Weights of a small GPT-style language model, trained from scratch on English Wikipedia.
Architecture: LayerNorm before each block, rotary positions, no biases in attention or MLP, normalized queries and keys, some layers without attention, local attention windows, hashed n-gram embeddings.
Each number is 500 + 25 x the weight over its row's rms, rounded and kept within 0 to 999. Layers, rows and columns count from 0. Numbers have three digits each. The size before them is the row's rms in percent of the matrix's.

# up: layer 3 MLP up, 384x96, rms 0.0884, rows 118-149, columns 0-95
# down: layer 3 MLP down (transposed), 384x96, rms 0.0884, rows 118-149, columns 0-95
up118 105:504533475468472461540464492535518540525489507509501488500521479554484483460491504498514521487512488536503555472469518495505484530489508502520525529519502447530534469493466524471534540491505490528483487471483506531465466493441477500497500510522518532509468495509529492508441473472508481503
down118 094:502475498505470500483509496520464505485496530497488495436494507505502457493490506506480548507489503518522481514535484486519484478474503500500528555502459460547508488505519481504525539506484506537502504474475546496485545493530479447534498517517467554485470538503479443525502449533496524510
up119 094:482528537482504522498490509522539520498479473532519525511505503466453523498475529419507495525505465471504531463505511520520503442473480492495516510497479479487537496467513556493530497460516513498465501473497492516525515529561458516487494514519475500441502520486493503519477489519529481492
down119 092:531440476486531494495535489508466506477532529473482469474515497556511501508502475526495529472512487540471445507480507459479488531478503500525472462536498484527526490514489492537501508516471535494513512520486491518503452521484480456551540508506504501492513516539515491526450511470470525477
up120 093:502507495515497519472442498492539479511488492448499498518513543490493497467477482490462488508453471517533520489503525521511524495538502486514471498485463513523533436467506510485536537517528465493532507485471516511493451508502486511480537525505524482565536487514549494507549490492470514512
down120 092:485474472502532485480556518479537498548510516479488501488442498522488513510477565523479525508506488482538492485537488495493526505505516493524497520462530478491546511554497484505540461508496513456467486523536517515502503467488481470471484499518496465483498518497491498452440519498487463521
up121 098:498498456522489472498490490495506519484517529486476546533565465552545512495506535483448505493458463489511528505470493499522476532481495459530500522495483507527514454514495469493514513482504515516479481507506512529488465475478508488518491513533534484498525473529477461527450486517513442521
down121 094:479458504517508534514500494527455508511505505475462541482493462503499489526514508468493500526503473513518480452509504471524486522478540436496519485485547505484487469477465510533465502470502504512487528503488507512520537496486548443477489478531513496485510472556489502532508499482521491573
up122 088:509569502487466483560492478535510490532469500483503454489488488530513490507496464535511548507520461478478515560507445483549456488448491488513490501497519513525513493507499508472489514487457505495525539508477505527521533515526483522486501486484512481488493475456486495506492527551495489486
down122 093:516467528475505520462479480504534503538486528523522497480508480479464459492502475476474517466494505509504534488495542487471441518479484537498507536460510488507473475493529529503503488520556483498487540519490502506495513499470499545480517462528519486472495459464535467542527495541518512545
up123 100:513520496472490462510499467493558504510475518522502505499549541523510501472477487505495506529510487543465502470473538490536476500497502503536511532501543453515528470476495508487532505498512498512491513438535536486459458503426509494519550505485485506484495451490530498512495522474479511483
down123 088:496502459539483498490485479529485507508497502514480488477508469507565491473445495511523511513508524521457488502540528460500502462512519506493500513461480483556486510466503495473522518484503495525513519544483483477505523498515513486555505521502490503527515430470476517427513457518505529485
up124 098:486528490460511490495514504517511488462491521471528493546509490540444507536478488478506501530495511545494504469491509474506499503485506513509549517534491477576536490523513537507510528482480465496460488521482493514495510483526462503478506488569525479462476479519479516500497515460471452470
down124 101:512486501471515481471533562485521478486476517474512503525552488507455504488489490498514498534478529554498490513465508491476527514493542475443526478494562488538502520496499509502475484457488474497525488532468543517517537492530479466469527467534516489500470489472489483518493535501477514480
up125 098:472473483490467514525479497471495538490538529475497513535515515498458479487509476500537525493506463507480493530480513552505498534466516468520494506544510462459500516461505489521482519563507502464510443542508474515506528475495545531455519500526491503495468513456482502528471478504486485515
down125 098:498535478520530507477509477504515489516541514498501503515496510517476516528493510510506512507509472489482501525475519492465513488465563502451522459489492511485494531500541464489536496462500494502508507491517488479580464469533490485491464438454492534530540467499456478466470508490494520523
up126 094:511550499475519512513486451475509466503511517486505550516507575477460547506500475500477487490471490504552504506532537497502505502494470489544476498493506498459498476484513524536467504452495530509523510472517512503500436530500500495519496533494523513470474482514485430506518481504489477510
down126 090:528522500516492519525512516527494436446504504482485490523464444485505504491496485506512490506482440489514468468475532499516513496450540476473514507520488494545531548483516527523512497512498507499452519496496492518505491463503513505516521491496537504511480545502550473484555442486495494531
up127 086:488535450517524492545502465479506553549507513489522556484479545483491500515457521524475534468518469508490480510480504491540463505481501483516497495531497528490523510519495511498473486520496517514522493500502507484550500497502450462499509481546479472478482500541532433481516467500515468504
down127 080:516515529502491501477471501542466493460496511467511485524524515487516512508502480503509493528490535481479537510543497482476509542481508513478508476478460523497501465507511461453479514488521472492477482528459497505461466561505565514480449488492547496542485483463466521502516528515524532492
up128 097:476535519507528509467513497515525516499497484520459489479507507465473519498505508498514492508495525536525472477487484577540504510497494470507493484505499430506490479539491547512484503505470561519507520478469493492520498492529508497513517501453539476523483476530470444507527538554488473481
down128 092:506498463478486472488490493503500483444494491509519440465512526531491511483488458527484525529495494500468511472475543437491517532483473508523491562518495494453518500488501481508508527498521502521488527526540471494523532548518490482519486498510546518526505501457522509498512475472557527520
up129 096:470518514458503521486526467518496491495491487470439503518528510552505482445524513484474522474480523539479476530503524485501516534479510489468498502519515479479525517501478553460486554481476544483468533463499495528476502488477544519503490514505487479521498463461492515527465543521514496518
down129 096:490491511492483511478479501496504513515483528528518457477508469497504489459493530465531493506494525502465494546465459522528496483505483504475464515541461488540431491529549508476504506494523515511499506515494525520472468495517482479562530509495476522518564476480497489502494534477477460545
up130 120:494532491516524523497483433529522518486508492460493492483455470514525503519477496516484511505518527509520546503465499490524474532449500491467514499518503491499543494498512525519434479501495485515470494468482437507544451480540503546521540489531499491522505481491542467510499525517484483507
down130 120:468487475511528515524516498468491514451464506494539472506494494512507477464491474522524478516491516554520510486522489486548434497511525457501513481512483497456546480502460555534488474478534487554527510493489472535513499490516512518486501526515506499484499530523478515451462499504514492455
up131 120:528476496529490489550496487490544518487521569525475512491497497542462498474471476481520537482487460511495493493458486517523466500514492496491566519501538527491479527509511526466501523468460476469511484472508498503491529503467504540456498471535468513523551497497463483495504475520513527490
down131 117:531494479489538474491444506532534464496502509502524458498455512512505486512510484513509481511526468499512479487462472494540446503477538473478517508561494517496465480500515508482507545515546483490509514517549503483538531507486501457507500480477554533503518494484453464513495477533492496521
up132 098:516584515505534464544513515517493529466529469511477509502522492467520482486478486518474485491514464484476525509445487490518495469431440478520520507517487506517531505480503489468526504498498482520542541483479496498515506513526460501487489515528535457495533496523521505491489532485520512529
down132 099:510460482484475508495456515486508474514527536498513524481503445509537488450546522485525486492509504469505492496484473467458477518495483495528498514505509484510553522474524494490478525502517470465489450542481513432522556506511475470510507496494514507510504541511535528530468548488492519509
up133 106:540487498480510476527502500459510481497505494508532524501504496546483538489472521524478517490489482476477520519436513476533509504514478484464482502532474510518493495470529528418521570479512486493509487494486495522492497554506520517513525516554431469494517491494467481516508503474507492501
down133 101:568453467473473487532531492523471496537460482492510537515454502495518496524473540481516511473525523511472509492475514495513464503459463508496494478500469525493507523529545533479473494494515484502474506509518514451448523475483535505513518534517462525526513486468512500492503483486545521528
up134 101:523502501460485497550480455470484498491562508481478516485483507485481558523500469468544524470480515471470487490476512499525485492512477479509480535561506523488484490520452525508494523520496486517553516493495473501495521490470486516474506514503472502495458501472547501558529472512489495458
down134 102:499536464554495519461507438519487501479468487507476535509566480505489446497468497498520538487512484511472474508485516482514488532522492502481531516510513497474536504526555496482449475537502483490508495487521484489515484510534484450475525527496533465537487482483461492512495465512484484519
up135 081:485512540487446516498471504487469473477488540495512489463476489529502543502498490452496466538460508461510500488492518481528500535536512511517508496516486506526474511459485505510581478540518488521507510448474482512485514553522543516480496501492478503541505458510513500527508505524486492540
down135 079:532518509456531487495516490475426555496548523482517516470528460456497555474542482485519491508444504468507542508459494500469510508515522524470523505487487486498491508483526506493518478491523499511488471494530500536470474492503510480492469495489529508554506464464498522477510482509510517526
up136 088:489491520501499506504467470502481519530556542483528513459500462491512550462497461461525488537454503484476531472488557563497507535497491481507480499507512491498490498507499506470522484459487494518508509527499432491529506527492528514471520519516488527496501506528503496500454550493513516540
down136 093:503513487508498540445537483468498495485545526493541523470514510477469497458512498544512506507525553493449503553520496494441534530520481472533509512491470522481530463522532470479506494466492468467489495492517525468514492533519495466516461501492514485514494501471523457507511498519477514487
up137 101:517482512509540506528536519482512511494544535465495495488496465476521531504443506454479512542532438518476494511526494514503539495460519458541498530508535490498524509472491536444513523493470504479467503486454483519487532500470477510476527496545469474500529509506477481478487488510497514496
down137 110:493520477509489532491488488497515509465493518523478540518529486496524472468487472546457526488518433517505478507510496508451545514520523514473511516462472538519518483481524458513516499527520507462508455476520512521558519530486517470495516485498533453497486512496449513518530468487475499526
up138 093:508539448482533452507476503469527498498488518503507495506538507513493512512504520529458493511522509491503501468473505520511528532489495492498502515518474484507541511481422510491498483486466507525497528520533516501529462513495500513446497519474490528509548464462508501550494464502472419514
down138 095:475511523486459540504521531505483545510501483491489510538491462509491490487492524479516453543466543488517469458464509479497478491490525461469501494452488535515508482504521488496527475493519539494489497494464501532477469492537527456498521482539525521525547450518532515468488508476501488543
up139 076:479503481536440500492504498551533447526448472506503523525524527482493451529489498509441476510528513502489501469499498497487492538522483481520474497519524508504528538514500520480531493483495492490482519524520426477480484522466526518488511531516537512529528535534489494459482508471516513510
down139 079:520492511464552530508490488462466528450555527479510494475485492504501558477519482489550501511454510500522520542519525500487524506463508532486517474463486500503477432483484478530502510524490482498508484489478556535481494476522478478520486497488503490511474462463522513525517492533508529500
up140 101:496477527525505498457477492474477481499507518521509488516483516507509502503472524494478503546485470465521513528510543527517479469460482528488493512537503449490502496477504523495503502514513494537524504464506458507481456547509484490502505512525503554479495493511545414540510526522509434493
down140 102:447497507491546522504491508506542493533497498483491562511514524499502490496489483502554538558504485498502521535503485522508466516488489480520492488462476475453467482484508504498463493541537447499468536512448481501488493495502504518482486484511503478507487505447468494522532534555486462497
up141 096:430525501499543501474507477514541465522489550485544487502472499484474514465486530515495496516500491481487476487498502526516483457464482534487503546497517499517550485486481458493494503504499493475490484482513486489518531516462491547500524529516495496509538489481534503564497561497464482463
down141 099:493493537502492487465502489498493512480483499488531491527473455501495485533540451504476481524533508538497493497457487507501493480509523516478518490536469539521493523434543490486514502523477515481553511479551531457512488522508492483539452481506550525477485502462473527481522516465525519505
up142 095:490539486477480524487483481480502500500555477464505541481436479445452524496487470525543513471471516500459499487506499512502517488537482531505503521532479520568491474508497528518487490508481525507550493496460465496494530466468491501470496510499496510488478518527520504510460504441493490499
down142 100:511496501519491474494490493495490484530475472506457472507527469480510483480504541495508497409544510534474529520519525497516537444511473565483504538491517520503508522541550476476505491513487502479510530474514480490523490502508490488496480489502490428520515509535535508491512490450499495496
up143 098:509540503457525498566548465533493528471506487510523533517522503517463510474492523486496459524529506491477444501458487478506526520454457489523562492491501497473543551482505502478530501509480502516499487510479464499496508554500529498467529476491466502507531505492535487496499506484514495502
down143 091:476514517465538490496521506528439484513498532509465505490550512527484511468536510499483492507493556466500510513508537530475512504508508481536490540504491507457432493484518522493485498527494486560513458450472506511470506494476516459478565457488512485498500483487511531510496496505487499502
up144 116:501499495495479520488491473477531535503523464452518501488535459443517496550476484522484468482519491510508525534496523525527542531524514491536470504485527458516539478492454491492548497501502489481510488512483511498488440487448541500498518506503544447515536487511527496494486515502529480481
down144 111:497485478548534495487502470515501491484523525499525507439495517508499484518509477514486456484530467491480490488500474495520479500535479539533451457490515493507481522507493436482484479480499444461511508511490546484534506546524490478555510532545523546487486511498510544497496505510486517469
up145 090:484526492518486515572482482508529520476511473474440535486464488506451509496516513496514503479503508527458508529492489445486497530481485450551511475535509481510544528500485475467545471537478511490514536518497496519503489499538476494496525491488523505502565495504508483488509498511498453522
down145 093:488529490499524483443508504543495471511486490525446495513489534476479532496522482519528492543461492486497489518493458479496471471492500454499489464554479465471497532499489507470506521523496478558485499495491552490535502502479494517531500544479520500499500574484502473524498484538519479505
up146 105:539537479492507472539505475477512503465530482476474492531487481495518548472480521450498544493468472462520536494521488512507556469489493510504520482509517456491515467506502470481545477522504499477499468474475497519540519514538471491517527507516529521524497487537528461493452516509467476472
down146 102:503502506475482495519443484481506483532523479469481519461513497478512520497443503431470485482481503469515536497541480513491535523508514494489497473499484505498496506498537473519505549530561451463531498510531513505514476494498496487517500513546503456498489509542521517495522565520478505529
up147 112:518522501492501455506527463499461488502510490497495500516497523551496487444490474520448490535498493471512525501487550482512501490523511498552522523483503508485484458494499498486463570520493508536500518496465491492448521466466477524508477494552524490473563473509509508509522537482525488493
down147 108:490517529468453503475494469509501441543511517524525552508474515530500495471476476502497494510514502454475466516510493475478530477530550480512499503500510478458525549520545526473473493494458537490521493459471500493508515479510511467505518467464517498518505473514474526497479518559516511521
up148 105:475471539512460496512556522510544490492516444494462484487491502490476501480470535536490459464486500529484487477514539470532509510488475514512532540493469493505516459483493464456461538473491496495473512500518496538493481511456483562482513531521518512477494500517523501475533530496513521504
down148 105:483482505511552520520524497516501519465506494476483484515510457527458456521470559492569495511487489483534528477486481500503436477486516507499533546471490491481450478487532509495485513461510524576473515519498489503518500497507525510492503449499487495507464530481487505492487523516522497494
up149 094:543479518523485539525506496521518533443496506501491469481512511549471458497490485499497472472495463483535447526499509500485528501496477481504510507490504448545521465499496510486523488516444519532493493554503512514514497489454552544529513496505534521512511461544489510505481517504481486461
down149 097:491516520536502518468500468512489518468490488513528479495467480527486500508534500499466483498472509487516531543503480508506520462583518500507484532481452489483454506528470514466473467507480481476496500545548538498496516471486527532537498501504487501516526492504512526442504485477471560499